Weights of a small transformer language model.
Architecture: rotary positions, untied embeddings.
Each number is 128 + 24 x the weight over its row's rms, rounded and kept within 0 to 255. Layers, rows and columns count from 0. Numbers have three digits each. The size before them is the row's rms in percent of the matrix's.

# layer 3 MLP gate, 320x128, rms 0.111, rows 272-308, columns 0-127
099:121113139183134118161108139108119148099144134134142119114177155135098100084142118118140117163151164135136117111140141101112168142125103138173115113103152176166143177102137115074135108121148121129128163115155136119134164107103185109150095130139112143145083108122080151146130152115148109107129103127118127165139125091171138117159134115098124153166102129089081131112107125097098117128165
100:115132143132095116116134094112161128098112156207105109098153127129156136130120135146141094117131182106134147141108146150099119116136109187164115163094143155153140150152127125059133144088136130105120116118127136132173131117115173145153109122160142112162140128198119120156133135131123108153115108120119165135135100115118109120086166145132074133140107091108143162143116140162109121120119
086:135136099156124121080165119144135116112099155139118150137148116169145069097124137103124142138118096143110130163120135088147147184146138108158155108140149130115116112133171109135090099151124140130110098129111129093112089123142116112120136068078124116152164142133132125139144099142126181100125119172177133133138150112142161109133078124144116142142136104086116138111109078177144083134123
092:134146141081106129122102087146149136122110144104110165119138132119160153131098105167099101114085146105141137130116152128128141131180135122143129176118146134106141115147172107164119131134125098084144120141136133171154084063124146125128109132104162137110140129103132106080134124123091142105119118130141088151115165124164132137108156103122084115156153109052144110150078119151124151149145
098:141126102112146123220159110115141137134133130137139134080079139119150156128113151164125128149108132156122124149130132138107126098109122114116102099146170137132137141117109112144114132133099118116080143140111117061084116119116123108155169087146112142128186081127108070137090140089132117130129102129100139117153131142134113152115149107120121143157115114137142135160134157073143155171099
103:117083128147121152146152111113092111114083105099129134142123151164093133111134131140138132134162107158152132100128113142164143167109088159140116153139099131153147095097123124091096132126133109077127134123188119132106138152202106144095142135097129149112128188100132160115098133108150133092124123097099147136133126157087123181090123148135099127148167118099153094118139111115148115143136
102:110099139088142137130143151099186148111124174129091116102149142093134136166147125113143123126105121118146146129153102125150126116090116177155142141189097118123131115142154130172134141145112155114139162101100185109119102145122123144153164115096110121141143098143157134150104133136149127099085140132097158145100150149138142090192115156111126113127096087166158148111089127114149143135159
112:133083161117125102074114099169126086064126138112106128150131142097134166140095114117092123111092182119125137115116134139154111146130153151098152126128139113112173115126128118140151127105198171141106107107121110134141113166144117122151124145170124110155141109064113111122101138126131088117131144152154094130075120113155134145149092112152140143136159119172124115123112140145085110142135
094:076095122144139110161148124117091155119111134129137113088141122132097097103145112122118112117104068106139090138162125128089117155107143124096118104118124108107104127091174117155117153162105158144127127119138134137125122109197114134086117200103156133141107166122123132160097124161170112101097122134102110129123116157122141174088115118129102112089131118119149143110141089103160119115094
112:128108119106139099138107073141113172104139113167120125090096152141119076143078132128151111153126147136150120113138136100135131083115120125094110149107102136134170143118150119132119150120107118182101160175122135147116104138132154188117089099131132133171153166140120101107112160099098169149149113131132135186139132131152118118092150109110135133099150103073131112139147150133093101105141
102:127135168129083137123158131137142112098114101083139098127124114170072135122119117150109082163111110176104119137153117159150105154123108135116120109104110101177146116155077119118149128097118135129168084083118117109136088128157121111150149088129139131152139129117103160100132138131143130158099124127143113173076130136131125201115128145146128139161134158128159101127130155154174138122154
101:116115163136117142131172116116135113158142114107130176113141142128148089109108140115139136137151133150125087152100156079088161105118150103124120164112134145141146124140165100201085141153106129166132130151091151114124114125119144110095150152150120093148152156150147155157129085154122169128185115100119173142133109142124146140088111119128117148171103132108105160099159117103133171122105
102:085086167127148122144130173127154151127135148157120107152131132149129148130148150131082118135114092144165118122096119085133103133094132162138136112160125112158136136145121165148135143133144163080139095081129104162122130140137093110116166105154144100118102134090113204126141097102127112129130177160141141138111130147150127085182121112115155147143154118167109089122154131112136133127172
101:125118138105182122189122149140130098161110101151138197135153101144145118144178151133115128163114077161110143063144098147141144148110122096159127116089126134132098114113127088138116144109080140125139139116132137112099144140141116120106140131114119168131118145101116162129135086110163125129147155174140109142098132099130146101143129137129108105115114072112126086140102085109151117160107
097:091108119098115160143106107176180132101112141160140108165118084152123088142121172127153198115150099118131097168116120130077106131172127118133139114137108131125183138111104097118126148148098148119145122077111124083099130147150109100110130169134127162115130155144106151114142128125160073164171113137138103115154105122128107139150133148140143111146081133134129103120129099131136116121113
087:138129155097155121127095125136154106155116100152126116131146112104127113093117144156143136137103132153182147130082111114127105112126133153138122148121136125130083187077114104091142105158120115130082107165167149115126134135150112146144090127154179158097138085079138143128142133120146184100131138157116141113148112130168151101136155105153124105174143115123124128172193137119129132163121
091:108144142152155142113146158123159107133118157116123162125091101096159125150176154099126142094162098117133145110135044099118152085082137109141120142131112132104150148107126141102127118145123135104113117160105141090140109121148144098157126169156165158151157092162114085148113146106102130138160119117112108117165129137119134150127150140096131102141085127129135141178179085103129118139113
108:121130130126135168132120116091111147137122160152142150115101134134108117108123141131122123128120174077115145138108124162116124057074168130074130128118087143163130158147135135188108136111126120126163111105135144135158136121176133155134153183139131158105147118139128161131130163121188126152118126064131118096144125151108130117106106137117111119139078142120144170109148127120157095165151
101:137103139153210118133111131128141151145110171114121088117143143115083120095146143173146118145137154121152119127126141106142138094154176154124115073138143150127148147143099112156127141091181116117135122131129135150143099105099153084132155153146122075136138157147137147167152125128146137154067168117076128124077110122172106142135111135144099112132142105138126151120109149123096143124124
095:141163118136093109105130103115116150131127117116111108143116074121107106102123120121146115150116060153106125084130178146138082133146116103098135142138132127169124095153104100114119125130117144092133169136166149067110092138134096130147128116124122137138130112123122157096162100128145139167161167134153088156150139108119110138171149093085155158170144129117109113124109084102125080144137
104:092133090121089144134131167130140122091132135176130140137127143145145090071117144102139136136061121100126089141134162143158116142106091144115132115125109145124100094159121122113133110078128119142138129108132149143132116135122111172138129091116106139116124150134133161108135134160116113127155109154145168126118183115132089159103143132164160179088119153121125126138099077105165104073165
118:149185131145102139131162118136139128134126160147097152111131141116118148111150160084174128117132083138162178151143136121177117067109138109113103109110137149115116116117090079141135155144112096072123125115137176131114162135126088156142132112157168128147126143092119111145132108145103114131177142159114130134190108141125119135135162084133161108115112112137126120124146135127185109108142
098:117178131095139140070107171074120101138118114138107120104125134091114109131135112170098156121116103144075136123114134141137118115135126153131121145157098096148122161106094095151168114099127128114144192145123089102124100136146125149120135126118146179090108149071111167105112105155108146133143169107156092132125109149143114106127126127115112131112148099147153111091133096167158102123147
099:133119136165139116106170154133106144126097119121105110122086155115109132118150132129145153171118157108102144179142114109093168120134107137131146138123111122134156118144136124149140142131144131137199126137139119120180100076157131153134141161091144144112126148150151192161146125129126122158107145100103144110145109146166157158119121120131130069139136186111163129110076146141158134183133
099:098132122175157149119159170099144142145150093166163137100127130147140100160114173123101138126143155140169101147140141116083154128115105153120176114142096105120117121158142154124123134064125163140150134128133114100087115097113132131143082126086137130121114158126068148125121153114134180096120114101116122143114169155106140152144172137182119135134138125086139117122103157117149125140151
111:105132123172123138125096143105128124130118107126132136145153174115153098089117104125105144107099109149117114091130153153157118105119160132094128108142139111103182110104171170114136117091132113117127179121144141113143104126114133122130101093136130102125120159114087137123128123151119137152137091094089100099153131117104085196146167097125107129136159095062108133113124104103102079104099
109:064136114164153052186114165117146124120134142141133147139146117129124161154105133127116121093112104144143104111107118106111110114140130125151159153130133100111139111114119154126066108132122137121123165118144149116133097091122132152146131154140127123151114109143133166139139096085094170124094124113122186143088114113129147169130155140156141178149128129170110139137092094100088128095103
101:114115159157089146178130118169135101097101149111094128124088097121111136142135100123154138168100156145135136101124124129107144115111106129140122133137149151137098089143158147139163121194133140097144138095163115207136118163130147119156103138154137146115114140107134132137118100121133107098142172142136126138155114164107131124161115116142146082145128115165143097116207152151100129144148
098:151139119112102064137112075124112103147125110125135147146159091130154100100140135125119148149095121141086087112152142151124148129132151142128121137137122139099126144165157092126115097097136125132133157152131137140144118154069150123139112087138129143164069140102110112094085112133147093114130115115150074170116142112090143160141138189121111157084153101124109131152108145142120097089123
106:111084131142163109166143109118108150105132133110122124134073205127117141140125114088148134102125131114123160086135152106150113099127185118126089155088137081136133127102138129133120098135143118142142142045138105148150151136102103145120111106128143086103117145109109104114161141109123148134110126103156111112103134198178123124131122077116133145140150129144143137113093125111138133137102
104:131141156134118137159142113100141138115141145125135167106152123120147092112108118156116100144141111112109111108103151153100121130162088130121082072137135124149173090131135128154126113075107122117097189130140091113146121101091155123112123150102136139139138161148150158069109131191105160101110142136117137143160118147112101145120115107139102108154121123101193098142093115163150090130143
092:174080109116112111120119097140128135119133114107137176129146162137121156102140089108120146146112115097088158112101122079177122114149125146089116123114137142109123155125140139116144114116133116129075105137125153170143146145104171106148120145157123131129089143115142094128146187094102144087079143136175117096136136152131175130107117124129127134133110088157107160095097118137067160144126
098:127126112114153116113088120109180125108157147125121137138162105146128136168081134148133105152051143130125132130076090118118109131138159099106144155116148097127149151135128147133096100100118109139123112131148124118084144145149094150128119162130125121103161127124090133106147065104149112130158121138137097117151146147094111157146172133135106111153148193177145106116112182124127148144148
101:111132132140096103086111114099131111136104141124093142136111114122159137156108161115141157138151119112125143174128097122130141113128186129115110136151123145125145070167106109172147150130116146094159141147122188148171149092077090113122150114107142116103110150142175149186143102106096156165146112094126127093143111123101137126098133090146141125117109158137149147131146115101118152166098
110:121136204127148124101125125113076085127145102144124112093152089148119115166108165105170116125117142132121115128117132151147119134125139084125144145111128126137130103150112151132104151158210143110168118160127125113145100121150126123146061136144159127129115101141150166121118127140175149132130148152133131140131130119141078144129139134130099149062105069138120143095115091146130115147145
099:138105109117122106141123121134135084118124121126126132135135124129101137144107137141181181108120113123134116146076114120109114181105123127105118150137153075129117131155138144067159115149157099089190107124111093122148149115140120173121145092144134128129136119140123125141146144119163140093164085130168132081135152072116126179118088167133109106112131144126152107090124081134087112110136
110:107094100126173133137113176112109149133151137166078128102112077066125098127117139118095143116123178164140147104122122094114152148140112143107165107124115119121126176108141127089102117124146129139124128126120070149108126162109134122106127161156102130109137121146083146124093160139077083124141121182138130152133110136146137117105130120098120124121090175105109105168159145106132126136159
# layer 3 MLP up, 320x128, rms 0.111, rows 272-307, columns 0-127
098:142113120155106132153109135104128169102168156109125138111128128175132068091131124126126125155152163124149143120134166086142145120137109147153099109115158162164139169109105094089156123143145111117120147115171145120131140132112142118178080119105138150126092110158089131115165144120128128094157081107101145124141122114126152127151126144116122140143104118077061167163126154115102103138164
103:110063173112113091134113145121171133113156139181131124124129134132122144084134108122119107106144166077112163132104159132118156112116121162126129163110161147168162155120138144124136131106127157112165108160182112155144118129138167133116127163116138104147160125169115121143117116129140115143136136122117149097106131129152118101086113145165070111109084120084148163130159134140078130115101
084:109118149090127160157125119112115128143148105113138120130137111109136153147125107149135071095161118115139136101155139176105127127118130117088091100120090129135159133152090149104166183108104131124131134152115169150115172133117106151166130153162171151087103088105137144120123158131126092125124120078075121106102087139125136158123155168130132099108130145156137088135134146120139187122157
099:137099120148140139123138179133118137148121135154170126146117134144138107100186151134129163128109136175118103130160094133111154090091089148155121139090139124133126146139099136104155102139146132177122146126169133106117104130146115137094128107125130150116143121133118126128096130127154107164136118103097160153151098086146061095158105155114155155126123132137082126108153101166110061079120
098:129115136146159116153123146088179165095091127141139121146136147119124113110132169100083104162144076139114120126149130099134148169107055180113133131155102115094099121131097134106126090127143143118160112132163158107164091144141163127100095147124106133094065141107134145142126132138128105116120135131162108151095138135129148088120136150127131137109127138164119093133108113140155097074139
097:109108120159125147136142116106116074100091123083130107135101140146100135124121132140133133095182105146131134103131128109150176142104094164109108173137145133128161111098134124121088105106143120093094122097163123123109150169170113132079118159122115154125135160133160132147085116122150131095133114111103133139137107182100128169110092136161099131158195129135158110118106122094124104113102
103:141115093138113141139138098141123141146102117108106117153064132143114115141140162145131159126137149149128145123162160070132122153108109099149103112092122185121146143143147108141135131142120097134103110110158119176133098139127105129185109140144118107144099136171116104095176092074114172148114132130153104115181128096158156126109102126141157131135162145103099178137162124142113106132150
101:105150138103144155190121116093137120159140133103148159163126087139125094151166145136146116141099073107120097103154109124111154116149162105114131135132121098105099122130128093098082117137085087127152108123093146105151176130098151110140123067118152171116125152129171155126164119114145111125107128145125150145136095126153088098098160141111126105144108143091151160131159117130119160135134
092:159149151099100151111135139129167138125158161113126100149110144111153143149130110119137129142123167146057173086081143108145130119111153113111160132118116153158149112213082133111132132118140138125169128122092140125112133105089128102153135096088072118131141115154111113091144130132135173142156131136172122118113108136110155099170112158133133104135159118138138092142130147126108158154135
102:133138105130149122148160135137087119125107095082149153134108105142161156105080115111115093149138092128132142151138085090113157138148173117103152121137156097100135119124118105132102095142118153117162117103093150194137152142131122168070139149094112121079134141124164095141107118093128170097118126123172156129081161109126134107110130174125122119143084153146151128129120130149125137143137
100:073148145144107151142112177098144082151101157103108105125130150172099102086096101111139085123134112153129125149122110111169101176152167138094119098143128148127139130149147142151154133146136152182134118130090138123160088112095133116117084106122130110142136153101131124129104148107087148115143171129156141143064144119152129134135133163114156123122149107126128110124140116157096142077105
107:139143089140113146124125127143114112123120128154132165146165113145117109075148156161110147119159120128118081125186116138092158145094143114160130147146110110125128085139109137129058162167103179150119143149153148143072129126146144118111148133119145142152146143151150124182136152095147110148130135132128102155100078106124122137135156146141096087106112142139123104156170159115114161102093
104:175155112110089152126132086143103101129136121108157133122076136106128146137127138082157116127153138106104133121174174138081139129132104124134090175125153134089128101125116088121125108129077132148125145164130151117124113109110130155138103164104104148122159120151150062117108180142115128154147096119101141103126103116125113149073145146139097101099128097094150184127142133135140117145115
098:123109127103125143145139113113134091145136125103139115163106091119153103150145171161173177160126077113105143156120154087147164131125124139134142124136095134139133129119081095151139163151156113096159152114120170143114096150099108112156130095155118140097109112113164167126130110149156138097125132109118069148158186097124129094147140144124174143145101117154163088144146144122105143139139
096:135089120110179173169094124167156108147103103104108148159125106111137153111140141138151173147150133130129108137107128125134154127115161179146137102113156144121162133096127124121150112149133127103139107079154104140154102109109121113145179142121131160080156188093121107117139136100108108142158129110098139106166140098133096143119100137135169101144164136155092155102160106154103108141125
092:146137099146081135092162117149131154129108118106140100118113138127151129132148087091092116146116159124112113117163165136117156096122155122152113141142129121149165088180135157198131131104144150127159129065083108155145131130104131130123103164111091127164112166161100109159120129115104087180110119138122123143109119129110085144122130119121143131126134161094116144118087151165093136100121
096:141182144146125120118142124170125153122109078100138100122134187099110110127109105168145138099124120120119124142150110117112110134083108108112129109129111177143132120116138132125140112151134125153115129113166140103167104118143160160118120106148117115142145130139138152121099133108153111125083102147132110104102180124139065096155072087155124100166091163173087131087139120163106157131118
098:152147120144137117155124105125132161128135100118169133151134111126129114088157169161127135081135086183134087109159122166099133138191126128119125119146103107123113133125088119097098082130110115115137155142151110125126127095074124141096109103139099162107111136084105096085123069152098134125134133148128123126098133114101102153116161133127120159125152129165085135150112081126115095117154
106:148138121130196114110158116147141104159116158114122077137125139134112139094169115149143130163171139157143116110137133100174143093120203145138132090111139176109132114137116186159127151126174115150153122129140132144115128100125111102148159131165138092154143149117121149139150148104145126166108150167113127102102108148160101144159101134161110141115139113128117136082135138116092145134170
092:158113113128153170151121159149164151120124165197144157114133145163141111141150120139101130117155161100109113202141075158120154132094131130124115120119135146108136147166156140100141129149115144148114074132093114158152125104151138128111143147111120114128108119145148168111119126117151126119129080107100156129132125155133132086134095139169100123135098149174167124145161099178133163137131
095:165117131170136099146123115109119101181113103094171105160106112160110114167090138192101123105116123115135153135100080043099137113134138100135120127114148101110139165151133104149117144148146150143130144124123111145130151146118094092133083133153154094119122116135127120120136149118121141103097191112141107118105102098116122107176101083110147108133124114122116136144154168144128143128130
105:145182143121111154143119143175137130141113120097161165153099179120114108140140130114140130122144125108149201150121164107177153093149162076120149147125141163131134126148140131168131159163114120088145098097147168145138135163124152116131119125149162126119114126081123133099127135108136098141215131160130100111132130149151124098120129136108135133137163119134133110136173120158105151129119
099:135084145154115108162117129174134172108122129118148139126146137186125137134141108087143106134157148092178113109119134135140114116125107095114116096105163149116165096146139170091090120154124134151121093126137142123140157122130122095139134117147102094183160128185119094148162165104128133105111070137112164101151169111099148130124141156167123130147113151107126116167123135101106147110113
096:114118173096129103124119162159143157137125096119107106151116109134101131094150119134151143120129135102138098171153181099141129124106124140101144103122139117136127075123121132145143137097158126111178143125126124128183115131157156158128151143119127139135108163142154183148177122158164100183103120103133143098137102151145161097138114125113109064110147125110118143116086138118175089146095
097:164081108103132119132116123101133095096097147075086157137139121091129140113151067097163065129089100162101161094095105126153076130153113122140101135123142142133141133075147127136117148187126102144094135159153109140126090167143121116144139144162098115148104123158163107151138122145120112123131132133136147133142121113146131101098099112151140149129112085138124150123129126127083125105117
107:097124160139106153174058095112125110152109068120105119159122133135173140091175137119127168104102102129133133130137147146160107142127137183129126111117150140129115147100125135109138124089105126122138171104166170118113117118129147120128100088143137074103144152095133151147131154172119149145125099103104108118131096145120098145100144124156113127136154072099087148112153125129141103105124
110:095126135108094139139157161110109083149156167157109103179120083140129141103131101121107152175155121100141114157136091141127179132143112137117129136106130136158142165132154095112150138140130087155136120112171111142101116106148109145090184131135142119105123128140140126131121156090130094108145146126106103146126158136130103112056127099125159100120134204117118113156131110107146161145120
097:077079158140149153084122169130110118132091124161073164128125118124128119128123131120129111126157147138146073132142157147084131137151111155114097126111144136141103161089137173135119106100088100158156116157156109141135082132161129080158099137089111116146090121124129164140109115103126141124119138142123139095119106130152116097129115137110120133060148109104094145130126098109117084105103
096:145130160115103157142145135118124127147092140108114119115106092100097142143138154139117119135141136114175180155142099120120133162163116120116185155131116124095114113143119137153151132123170186159150090087123145144157101156155121102133134136102166102111116099153130120118153153147108115154102127101180164115124088148118121129094125111168166139143098175173149154131165108110158155115147
104:143071130124134121135150100129089129129150135112126156110075157147126150105169112086141154108149147155140141101128144180144154110137178127131087176086131131134142111125121129158108125142132101112170167063133142134111120103107096127100093116108118100091134151112171117113151168134130127132121148110169125155116111146172112159128136106112149167128143073120139141117116124130136118103077
100:148113153109126136145122109139132174111111107140088096136172084130085158092133149144128124076121150127136171158144128157093119096110108146115130127125129100109124141145157088144120124133122139141098126138123189141121100085113076119129148119122098187100139189077086110126130134111128128143132168104141129144158095174119073145126125131128159141149116135143093115139152161121105128128127
093:158147109130091119137146115152126144097104174115128091140122124144097140145130128138137100159139129154130113112170141160112094112098154091153100126088132143128124096138131104148102130146098142134142139114106130127146136133141116167111127101111143097107148169101137134140182083169109139170109169119101146123166072110103099140155143079138154169140126088129149103135145140117204099114132
102:161140147126094150103164108135094106163117126091144114119097171152134104114171103136114131103148132131098191126149138126138160109124123142139107107122127143120093094150102086154158123156110147130152164122100168168166154109086124079132107111137114107141090143104173107154139120155134160132084146123114173095148085125139145123115129143118147131073135125104132139106130101128082134124144
112:130072144153114097129132104122148153117117157083137106131107111110150116139096106112167078142151138152122141141072136078133149087125060139139117127150109111143114105094075105101102115140099127145145110164130147084147144177100172137124121135132084154146123137135132142123102116094109160111112144141102128100137150148152098098112180144112122129095119122120127112158124163137093139111144
099:139152109103151145164176112123144133140109114119132163116121160127167105124104148159097139143151122108132145129106093089138128093096130132118141093140123169092131121077150113158107115138125154131105100142097177170140117152172107154130125157118123144114110140134145086162111115115130128080113139139096177097109161142096188112132093140115130109139104101182128101120183161120137121133131
098:162130134138138078137171110116089079113116113132112145098093163179069106112129168124149141146114103119118125125112166136163117161145130139125152081130135114114091144149142170117164122126157111167128116096084149113148119132117118096120171114127132137144160170100113116162162138114156090128128160112108145097123150127128133144104103117162110164119145154138149107109103134083152125101168
# layer 3 MLP down (transposed), 320x128, rms 0.102, rows 272-307, columns 0-127
091:141090134106114086103118083104133126088138121097153133131125093117151093101149163102116147139147134149111097140114138123137143132180123156146131116133120168136100151139128110112100112163106094162115144104151141134130079128151136117184143095113100132154115118130136106145124122072157145086153104151096177154174129137086118121106148146119092130146118086122098167154094157104144105104143
102:154133104096141090123125169133114115130069173183141146141078168118078161144170112098119098107120164121170163130154098115132099111122138130095133131110128151134094087094130102073116158152135143126129183143140108151141104108114131082149147122089138104168075095141112122134155133141124114113115112141113156123085116116119123124138129129087135151159122123130136143107118127120155136134132
091:136105124119092115135121154131130151115113116158141135157153161117159141137114124134148053067136094117140142091167135110143140160166103119098087162156116173141118135111157121097165128140125112116120143140120138101145123114104171152135108134121123121116121115075152102169120151102119114164114136109103152152131177141147129176139093138153167121062145149170133128133104142154135142104144
097:128115121155146063109122136151141125149095069120138161096113140109153149163127179124114110113107130144145171109174139114159113165140139097163105116162150117133138125123123131135112107141066113142141125092146117148115159102106191134082155123134162144116116092127120110161132111128105130141143160093123119087134150119098087085096143132121138132137090148127130139103147121070111125147111
102:140125130093140143161116123138134116090130122121171133062102151133106138114125130153137133118115145140118111131133142116137117083122128128123115111144137135108098122141181130141100124153160158088126116090091127122066165162126137115107155081159137097131183153114108154128114116083131116142136099154108110094161130153130092156114189135121133158171113080114136105146114128181101167126115
098:115095125193158161162094122130124123084137159098161096135115127112077137137122099139093128123144150116157125119101129114145136154139130146162147166136103105097106110107141108092133113191124170110102134137172086106114131136162120111108120134097142116097103154122161089132134122128136103120150110169113118120125106133077127126113109165186099165163136109130128131142112128106170148113160
102:105194142163130148147116138152083104152142146160136120151159124109134126143128132104087103127116111097133137120146114136122126108122121070110119098165125134143121105101095106088149122104159103110114136183090113136201147099114135139099137127134121119080118128102089163153124101088148102134123125121109161108115096126087124112102176115112132137126120149144129118175096116114149166106095
111:116109093123133163156126136128147149123183105084121150160171116115111122153158120087129158150142133136147084119159091157126153105129090113107161126156094179131148108140148137126131116100090082127112104126113115107124144106123125136128161095133088136091158173133156126116161125109134167154169129120102139114159111113144149107117101174103126149106079127107126150119117181171112119121144
094:156137148097145098103126172147187097135166153143150133124149170118160115128104122103145139093114123160079134133130120114135128116115150086155153194143098134137144125138138157121143116096105096099137132118076136113111159134095124128123149121139106085117129108115100105119136138117131201135172143117154139127095163112100111125120129136111085122141161175120121115135158186151120162126135
112:116121149128117181115109156149142132180114127113110135135114138130140143083178109151090108138115093131156158111146157125141116131085102154176152128140141096105168148105146121116123121133133126139156129116159143165126175090142141121173124165115137113123127093136116154080119076120112141113153143095145087119115135139124176128148122122129076096153059163097124144125124150142163129146115
098:148146149132154126138113107118132131134092192132145113124119111120103163117110095151147090077141098069143157141143115139091133158153121140087139156158114112122127105140158071171149136094145131147149124133082120153123114104139120146126080131123165139118149106123091139124149145101145113100124127150096126111136087137135158123147179138103131109107172137140081147098186130104155124119110
101:091100158102141121137123143136152120120107100155124110163119133129152104177156131133113104094070143108145133144096125165152135113129121098078139126127153150129144152157136126155119140077130105129164141087116083112170138112092111142080104135135110141102140122125117144176140122103164103092104148138120133124128179158145100128086122080093148097172169128158135123105129129114104105115156
102:112180103105146100138155095137094086120158127116108139134157123146111087084099153120107107155112143096133108144161152134117158089153150148160125072100077123168131119104165134112158150127139090145096152172115126098143144164152138122112135091119150088097150152133117122095093107099113098147094127131156148110120108120125089122136105147137146169136137105169132111144120134146122167138127
101:141076115166076114123120103077116111120162161122084131089120145143085099110110117147160106127110157096133122192131182129084088122124148158094129138177113127171120139134133125113109127134169155107130135142125109129111097118122127102137133149148157120117142134143158140152154136141118127118070112116143093107151121141121104193130148140110143125126109080170146142123167126140117141110119
095:163147142177148122105145117098116111107155151114151120090103104075120126169117115100080142152099154150123117094108124144128096133093186116116087136130106140126113162137140140133116129116150117130163145164153149113145100137144100121131121134122151120115091099117097133084123140153156149136127108108106092151162151086124161128140096166189168142142067170125149118133124142130129095125115
101:106167092187133130141154130112099115130154099161120130137106122130110122152148109115102133081107132074122124090113143117163160174163145122115110147133149170115134113117117180156169141113119115092116126114120133105154099127180106154146123107178140148165095147122108119183131172145147107117089133160095156123103127123107115128102131150150140113106130139098112114139075124124142108159151
099:123136099126123161181128115121106152126221113160124112144169117117107144140083083175133107116135130134141127123102121143161108140158126151122105145115087146127133091127100121140109090161089129133117150130172139204114115112142114116134140136104134099147171142134125169128138139131091149129121118136144139121100139144162102161123115134072129132119104128153110103140154162169112140102094
102:145127124117118132167145139095117115156094113153109109151103158135145110099131102141095155154088137101122145123105148140163116129118129131100109105125167129174138186150125128140133146078137127101158105122146096113191144143171125152090106150136127153127115159139152151131125143129150059126108173114108103148165167141176143137105097108124112130119146136077080146104155115145121122102142
108:105098138118140172158118104121118146128173094113161139160105117167136090166113125131109121131113086159109175114113119088082117124133076108115158134096130083149097120121162143140121112150106124139140116105114174147122118166121125147126125111090141161126131113107159132104069098109112098111123117127157141134148151120081167112079153122126173112117139147155081103151102132122127137146107
098:125111072114117165132146128155141117180073122146163152123132147108122104110130073102108162108131153128112118157117108140140119112115105128139136084126120119177134163103105162136125102106165137108151106159090119138163120109087139128158110174085159113113141118144116145134112141125129113117134119119148071135090092118117124147130114081088091133162110167170140091117133108110148110104149
097:112167166129127123137132110140119131142126137101176103114171151134112168108174161111126115101123107096117115126147093124092128110163122136138127102155126112155122089112083176115132089170101144106131158122110060123129146139138134141121086129130150146104133115172136093168138158120117134163117167118118128161160111121075107088155118112132130085133173142138147121115126107120130073151113
107:124100121112123097097107192135088114127108111133101113128111128134146141132148158152118147091121185131121103128160143144135163159146145154122188123167142164148119136132139159121096086152128109180151156149077113100155153139130077146122095176149125098166173107140129110129143121116125091163103126149131112126117105121102139169111091133131127164114117125103110113101113140160136141141103
101:152139136124130182129097130123140133117137095143084155102116098107114096124167099094137141116127116120095102118119132133142114109103135123091130137096135120139145120098091119161179127103145097123078134107106122144124162188116096121149120138147137152065114118123101115130131150128140093112189143122138097119173137144146121124111131125164117152124125150179129125090145109174106169115193
100:070159126089138148103172130142161116147082103109165113142135137099113124108116157120141143096130116140165107120104093122138129094138082144122155121141067067119114145139132113129140133146122089139108110171146139126121098136146122123146110177129093162122138148133146106093113121096106118080145137086126143136103131122099179126169155123143112079149120146145111160120117103147087102144132
096:084095129128102159128122148129153143144110143123125145112134145148133131133137125134103139117139169103142124098155185139146134118116132110130123129129112124117130103124160152133159121148122131088143176092138142075108150177143119157133145149096130194109142128144089167124103113103155147115088118138129183172121126109155091123195117131152146127144134142100096137177137132134157056101130
107:130139145157137090099126149163123135131157113128123106105154094132134174117106168149141144112119126105122125136103100125159131132153122157135141135097108155117165128162119134152172183155104093143167113098126115124132122132099147105111160115168147150111129165109166131186117168168126088147098103136130113110097133152145144076074140152145100076141080129149118137148142127116158137100112
104:093168087143123150114131130100135131113116144155114110115098069137155140121117101120077137133123148140151106179099127112101116139142109150076111108124117148139133159169099127089191154165129131121149177155144109094130135066140154125099140134123098116116130098146147076159123147116105148150154145127150125138142118140139156124101130110095122147102104182110096133133103141163153115151136
096:099148094125133123152182130171106113105081144125144103075118110101132106107114114133131143193107160137101146117118106158105104116150118126149089086162128133163148101133148146096173118128142117113116142120139112151118157115144082171126105132141105143115138160102096164121182112106095160107134108143120150146135152142121149116114107120121145101151144138115152075134186128148155093124141
095:099110172083140155148146104099132110131113111138171137098121143134131132125134122140127112147152128158157167104133098106122095133127119091070142163142142079134131131134115165122150117121143155125126140105118108152092101105155150155126121123111109145091080125110106086119144152140149120170110190129173119125104095105149093136095147115166136080132112118146125129105170134160177159093142
096:112138139135140154162113111137131158134152156130137099166145112141088127133119119124118115114158115058130128127097177108151124130133141160163119155086104080084102155149130133116110110135119098113154172117150111112148092120096093118140114137098147124104128100137130107170151144083099076128135087084142132155149142128154149111130123087150101160158175109133159120126125164172134147140152
101:123135157109137088120117083129161121149142194134108169136116092124078146119114130120093121125144157143138113166116102123129112123129099126132080107073124145108137097111159094179131108101082138103124134128122109148117158134098128145125149153143131156094113151149118127082122131128125176099145155117114152102121132169090083121099156150098099133162116082112156116110128123104177120125112
097:130115129154139132101146135172177182144158152129093103144138140140072157128141102144142096116156129146137198156100128086148145134130121121133142136138129161159154132157141184128146154161117116155102127177115168089114077137112174097141106150145142089135110115136122117159169158130125093084123139140133110156136107136117127164120108119122160156133111148136119113115147136111109168123129
097:132099117157124104125123057096121180159160146157083126149133139115102138102108122127131091099170102152158089089124149130148112135147134123106133141144149190102143142088126151120117118153122134123122133133144084101115085106161152124154156129140138144117181151138132155115106152094138158173112161161137113129122134112125128156141109118156157131104104157119170113148128120135164164160161
107:104139076152123129140164105151116131179126150137133156130141149135111136139140126109094157111122137139136152108179156157140090149128128090157139129105138126152070179145147142142123159103152152130124130098128110121111143113154146121154117126152114112133130140163149101128162154159162127147156140147098081130110158115090135157121083181091119116156146114144158145131140103192170105133087
109:078124095156156122124125159118147122151138133129099153145131172120127131132179120160143132086133104144095132109136120107151128125109121152110116145131114125136157136109123127162162095150116130132131157133139163117115117129164139102118177150045116086119111122127115167147091144114124105084118120134103128091106170077081141109145114161135140133124107076145118133108169125101183139104093
090:085167138174102138168114106137116119114162140145132144129109141124100153135121133135138093061112136111114129092147097070172117144115072139159141135138144112141121118140103151106169100160094102096137157118139122106149100089124124140057138151131108133144112114155118118154153140156156117132161130155126084125121145099144143180138087156104118142170111123095108141136120122142104136142130